Weights of a small GPT-style language model, trained from scratch on English Wikipedia.
Training: a variant of Adam for these matrices, 769M tokens, 5864 steps.
Each number is 500 + 50 x the weight over its row's rms, rounded and kept within 0 to 999. Layers, rows and columns count from 0. Numbers have three digits each. The size before them is the row's rms in percent of the matrix's.

# q: layer 3 attention query, 576x576, rms 0.0401, rows 508-567, columns 240-287
# k: layer 3 attention key, 576x576, rms 0.0389, rows 508-567, columns 240-287
q508 102:515461464489489536382453449512544436476508551442386569466475571450458451579520523492463481566577541490487556566494476460489566526501514553448526
k508 082:557528502455437506519537518491488471592574509477455532490557465599490488491520517470462448456409450482502425458497464481443401470516541475454490
q509 081:526563438419527457515536501545514549463476531444425509529418514503497589431509335490480504475552511566546538545596524451450518501506540441515469
k509 083:561486571467450483543510458569460540492518543467476676517513456467550463503520386453487537449444458539480584544521419483534530446456589413516478
q510 096:628515538573459497472448510496517580483478535540600553478447516484494501477519524521525467490588541564467458534587467488473453503426495509573622
k510 100:528511543464467569452541536485482474510546521512431449541590461525509600503467494506526494401461558511472488484526493451494470483419572554565529
q511 091:466439478562388484484373470518446531405553548477549478538447452397469463481499513498456493558551529534510495363439515563474555453414467604507476
k511 092:546480560512504474551476398464497625545537488436480531519500500414521584436522437458490471364407530566539595419465430485528513470504458434483627
q512 088:505590462537486542419497555432559497578587480473441516484626459506577657513444497490549528550519446481489441473564565519503487512554576506515469
k512 080:450513430435549442469523528452488474413457474583478448456481492532524407541489619575553537474450433563534574509485568525533472538561488569498495
q513 101:515542568452487504469524518503497600480590600501536529497479467494534546478440494528565509495524576516542423530511506429442513490438503445559526
k513 123:614391551533471553419507517562480533459559533544471529499519492418595606484542498437459461404504540507605457530574553498411470480389538434599509
q514 098:531536471541522517427387459561540390450508463466490503496497502523551421565579492554523481527489580544461510481537510511490435617487533553451518
k514 093:547539452532530474367487505529457439513518482517545546539502431493539469561470481571515458465519446482477458581476550440467520539529548470496526
q515 096:588427551394494495529514473487455481499553522430429394520529398458616583598481440510543590556426472496446516559517548461510524493527522435490458
k515 102:501405486456555499446500541507475435540465476487438450431528481473476513537512603470475512527398405518463624637563507400493357498525547478511525
q516 077:468442482563508485501461460594546549463569541563475452543498476512521567422442555525548527424420480443495480415541538488524485478522569482571411
k516 112:482361558502459491598437533472543535432514494519495501553535494519521576484470574451390486448540522501596493407438438514464444482422517484546476
q517 094:467431444559570525449541483533554501504462464524509512500346475460411451460550559602416459466595498503525546531511477524480423455477396531490556
k517 087:530482570498451476593464468478503606481549468457438486518514496543444503458481474425462443434501498540499509430449415521438483511453476510466506
q518 093:572400551544544445549501445595566551596545496539533407523491539497526454475547529511462515434544473469487590534581471492485474491414493399513505
k518 078:536562498556370523664455443560551524572422489478545500453503558539525486502534436500525439521597498445493511468477450552531437485526488473472487
q519 150:440562403571532480458514476529552483502496471466500531550473492440467445565534448555464550592466526488464553400451510481552503523523548574426498
k519 067:462553448501525390422489450533464489545493517557458517448454435511497486493522565608470573542454429441511564492505613461545522529492575450510532
q520 125:409513449496470482496527470484412502459498428512523494509448516513463408541536552499428545588479504558448501520478497576529558413479512554443514
k520 118:424459448428578451591522487458393461436454437511528502556470537571482539459530446519505526535513473509383529522452458539568535521552511612435538
q521 118:498490473545483612459495532554538435509399541455457436496457576542492418559512496452464495529434470555434570533407445520521495497490507551394485
k521 148:505492460435506472489534545426451402565460454550515527533507497515462487559451513511526470594462472592417523619545495485586516496539527540458542
q522 100:479494480503485534448465442500459478542486461482621482497480534498474425424503520470385500523484620545448475463598455450467519504467613497521606
k522 109:507469476504471517540464464441548541552490477438443504542571533571495534505562540420530507455513519565525490491557452467398469464436543509507529
q523 092:476593434434506419573495438537497505513542560475454512536531519575488398479551529622491467605479566488484462491518529540433516449446431458463532
k523 097:502500417516508479533474454442525462548503467502484550379465476494490439475547510502566525558575514494479494500556565492457608492486445490569543
q524 098:502454447436463549394587453440511489503426454475466619468497459553490492603536445464582551501478506435425537507526491590534503480538570502428554
k524 128:519530499438470566427532531474387394478472516503476564565519429485505485537500491527496471570419492478481464592472551481599481486581540515455435
q525 091:447460544473462414458512505512476536536490473475418483479674448464505526520507527518552614510451476539474538482510500614627493496473564540533470
k525 101:492457456430445421563447510505454480539316442541487526489537472438414419473488516507497541571447485446499586529509554422479472503499509470518534
q526 112:539498547494517417465566518551493562495486455481474473517556453410545648489561502481536530496533491501583536484536502485445475503404495439538423
k526 122:523508504495448501572426442606603574454497511448586508552509552476582535474477454531382511391540623513548568480437534438477579462404545431540544
q527 097:443498483587517435499487517517441515508505478573517483559504483521499532435426530527571473538500480461573532387539548487530407521538428516480527
k527 095:423538533513432496536461457449545532516479496523612469489538530506496432537509518571504421507557539449502494518392527547516507479564434536434439
q528 101:506456501466526433540553563491485496498500601516507498537560503431497613519490498534582491507534573517576509548488562493444426445473513480543462
k528 108:520465503613470409563415540446512555531495510440438494463521478472444493488534477487543455448497480476619469563512482548440434551461490452496523
q529 105:463592438543564526584498524527453493455625519512557493449482477544524495456464472554561508568470503524473486510479461505518491531517444408549540
k529 103:453466482513514541481490480512449433490467453570479458465505517405451460592487455468452491541378404535462527475474506522594463524491574519439463
q530 089:445513543519607487540412535506470523468591464488510501505651489495470513512413402450517495413383499430487562429480509453598575527502562394532450
k530 077:429617463510529463378488470491536536549487504534495438489560425417539497456541550558525573513389460528522552518389599577434526492512527450508519
q531 082:516511557443508485582424379528427559455502538558512427470507455512573557466442474513545533497493443485539459460489513560533493463524637428563427
k531 139:494390567482589527558425515498467568469500506483416456486517558511560555466460505466484546420589510500520506474583439502422476524427599452596435
q532 093:511515543488401369508442502541489585480506609474499463535463455521490458500550446461446573543509544516504420492404456478471572473413510456472480
k532 064:405487447603489501593546468579514437533446449530637456524546509477576502556545467445531455564571523474548461427399564508432527569497489484437495
q533 092:418547544498527410488382562510459479498542489425541506463476464511558474513484381432460555526468517550480436482362505538513534522535475514545512
k533 114:510485499482506538569568534465482470504460477477514551449409551427570482382494497578502498517539390451424544525500484545500466488561535457519523
q534 092:523454454419467496416487472492518537438475575591467457496477507614477582503388553443524541452446489556497519491515601541504470504482464528520507
k534 106:553483530499495531521519493544454491532590555473504513504549510485528512491525523505532499505525492556543467479470597554548581537494479450522533
q535 097:565452442516546454583520559442517465399504477520608479430505550521516542595473472383586420413535506523535431573553435608452488450508428496454498
k535 105:460496492515527530575475519494573498552453488640550401503515543502417528493492458473522440490426556417473559421414469502459528454462489537458452
q536 102:469524463459445566517505464453497492543497457405472533454510454479523494427553477558437499508497467549477450412504466464405426483453523482528581
k536 095:561478487477541558393523573468403479507616470517459501502429442499562546512486580489445528518513499499493575538565519443451465495488465498559483
q537 097:492515561445474504468416454462489487511548456515502435470576500489586555521480512483525466506457582517471490492466513595463585509509591393518397
k537 119:513419543429562544523529480519493565477545510421492453497492560536523612440558463414465540477509525502527506496586417598480525475424556497520487
q538 098:554539505545439473468408539516553499521433544523483469519439533523443435449540540480422447505566532597517506498522443498455480568438507556488619
k538 114:592476465493519528481513573472473456562528476541531575517450473547479547550520504425559493497476479477448527579601497409564466446485412513455589
q539 098:520563556554512493513590510451382462586533533508489526574519511550552496496447492518581500440499529437543413460526519438493468493560435514463453
k539 113:497538503559503516411529504476513526558495536509530406464544493459528553459513443549561496463543539534558510543534477519462575444519488406518554
q540 098:514408452550460557511585524503514520563407491528567506511491563476447534564369545502496408446459544447477503469536561387578554552501538485494575
k540 107:590566452578499613509507499553512488522567497532574457465527499486510620490493492493421522584507449522549460488492540513504545506397450423428521
q541 106:513553504506526537429475540558509502570456575479446443518420471461423543517514456434506492495523523481496537476423488504553478477506430592576495
k541 103:489473547429441460512545621615465522485564453509583543475453581412528450587478474506417503605497507466449510474401541554539502487547451440467437
q542 094:463471534558547495456531491448553556544532487490424572472541554602534528554484505482550462432518565478539531552557487554504478468481515542450517
k542 103:370550443494537509494519490442417461585487480487460478517497423541537575495474522425614565517485492460504572496529567486427436506440592518445498
q543 091:521391504474524549482492518552388465418475496490428454521524506522543528546373476533502493463524523522546536513550425443458480521618397526456446
k543 102:517594479446444587499458465571456508553443508575529533470436440549536519471504463601587477443619450484500509441465516545537515403583468447546503
q544 096:489533454539549420526530493532485526449474414500520488511557411519469481551475565552564511472446527493527486464431510506574380528521484454566468
k544 113:504541463472452478521494524542591463580416381510465461511507498477489484456442535513409469530490498432421529503423449487495498458523598519451429
q545 085:435479487411472493489431438473403450563546501485535548535566434472526553497497434552567506587398467462490435445567489521499525436461532471476402
k545 096:491581436511461519581474413541421576514505536492494611485462497485443408494484519616578518542496482446510477354512595479495496545521429463530447
q546 109:575465526465453419522549430541446539473514523509493456574518474521505543471467442490457542476428522522486376473489562567586591538469528444543440
k546 078:399510511601435429538534423473486515429504491485501406450557508526518480481497450479534499530479472378497491440484559444507519538506530464455492
q547 099:545416557408562577429563498555575466522449525465377544473542514526520501608509421413429433516450521524419549567523477534529570510485538391513539
k547 103:541497547530488430530526420454497508528437575478471594506523404569426434562470456479556529507546426510463452469514499421480497498540525472445485
q548 103:438571535548514346515546435444479469405608425528539529545557565424463546512549544561552465535556536505560483464508505542405515516462504468469454
k548 140:393548509461540544455425537510520558418486491539467492530461506510517522440512413475437531404472575473513507420490451540474601489500484515461518
q549 118:513453527478518589599461521424494503616501469468563489523504513567531508426419402462494501446464468518553518562439465538489573519567494455505544
k549 113:463478415565591574531548555461512454576422437525491407465492471514505547480473585500547459501520528450496492478438533448510426508559461555521528
q550 101:487488515491444543496570455484426459517506472441506579540533494536553512507642499554544471496581483492502531556529430683501427532542446573475508
k550 101:523545435495492547509559582478535463400470398425554493569454533508502481514484459471498493514521504491455422483481476493550591558570464577503471
q551 086:567515511420471469455537509492507500505515502446461533515425505447513514491578525509404551526592517520537527571499464543499501512503505554527543
k551 099:571516501403454482449511523539464495534519536421494566563467456541520480532532522459439586577427510518530514573453476410513550562552444509589529
q552 108:519494558525534448482426508475423513549608492499505515507456546539499538471522554464499511496515539540544438462495530453454540463500522522510462
k552 164:446471480521494487441446492581470541337642532451421495500525562534466479503535494510475472470489498486517480389546390575438593502458527507477505
q553 093:524466446544590575468568566485572449511561493482559470448448613479448481564427487442535447445526486474440465541523505404510460505534434576441517
k553 121:567567537495492487414575528514458460468496572493549532499531544431501505532486440475521437555450490544518451453522460490514533485498494512428570
q554 098:471615436436533492509526490376508517516468557494504596473500515540547514488508507478518520563576493513528483557457528515517529514465487440460567
k554 088:494534500515516473442596540486476499524536566507542550538505420427543493478543471524522533550491432510496479636511529478517483554454441528518556
q555 098:560481491516482459452623522537443475449621466515543496461503474502550559415472548570546490522492429480467495563517621559405446544521476479478491
k555 096:435455592412521548504565573418518455535449414464647518548485595446535484468503462514436508582537473561524505559464535548508571501545504467532498
q556 090:483448573484490403496487494508433542433494455521557455541510466467513540523386510523558534435489455564460476581478528491586519492502446479492457
k556 089:510432520488440472544508451556473500468428484548513526516521575488446415494474487564425443484510490453502548466475483476576424477538521435401415
q557 089:543533533446474404533526500536504502463426434455423552475433488456526403467464526547478556511450532518518472459486508493569485520466538502547413
k557 104:468552484615499464482552429587490452528475462485531493482513500481520535576552572538427554561447377438462473540466545497519546534537426577504555
q558 103:521485549428529455559476460488484486511512544488531521550533395500568487523382453618575518539507563474506470454433634514560563447555556460504412
k558 073:473531516496534464491505455560510480513539573526437521490508408468556530506482580568478522517542437446509577546576492478466416460518447484566551
q559 099:471518443516504573476473517518468486433533530406519425508535476553516510538521453530662496487467521457462570529513529474536476584520566423487466
k559 108:465541526488545459510506497402484519542469471477558489468615516451448534514476484516482513457476513570554490546439527513432583561466546460496450
q560 094:640411547487493511534454442523484498481527509479518391542358566606505546530411452378625517414540517496450489504564487571545466533586457574384425
k560 124:601499484464499494544517533434508448577476428563513481513504534527516595514419555461507488516516505517449545493484588464548429470531534537512488
q561 095:470424504367569475457489571497469462553616485473461479408487503612559527513451487557509503527529578447486516501509582524451510469488462495467484
k561 098:486472545411478564544547502510450448493548490550472495480568473452594498551563478461509475587647479502556448455533556628445553537466485539513498
q562 095:478545488488498550500476502459482514465517578465500497432432497540469410440501376495395535456523548552458501476440401414536504443556509480497586
k562 104:575492522463537505503512477401466395586478485509479496469492494419502515508487451437502503534576545522523526516529552470470506391485538467423465
q563 091:422545501496411491578563552563539519432517513451558483498499484446543470479482545444506483492461503496521577540487472562475418490531392509506493
k563 111:444494495394523532621508506384521473566446421530517523471525505439545533471522519478489480537480429557439593538447521579507446425588480455465498
q564 106:609487510541436490539545488451462409475504470492522459485552555563519545534522471535609394512448500463446466569595546502487582537466507468506518
k564 079:467562512463460501519508493462497512416499480467512439430487592466523490540533526493500421478604458434472435476635528474464485465488543546476441
q565 095:498551436470539464541511503477518530560526495453600539545552434508516458408554471434510528524616537441569434552429525527505509443579457515540498
k565 102:568519486494368523507563485629592508627452471478590510553440523522489420528483457530569518568585519449470531538474568453513482517545465490503528
q566 097:474606423429550540556422415587556485438467439492618548464516520516413410342534460530536506495516553369552520476441534454478516505498544469520483
k566 098:489544440581512548492506556702564505565499526529526472512553467518554560509543459507557511480510539461488410387539508473484537582450434528498464
q567 096:498502535550465483501576551578486474470411528564506498583469457501463552441504521481454448470516477503436539500495544480496559429534505472602537
k567 104:373608434507524562605502547523597607508489487561510536520501545550538492449481460435488557399501531460523610513460478540472548510455630376488492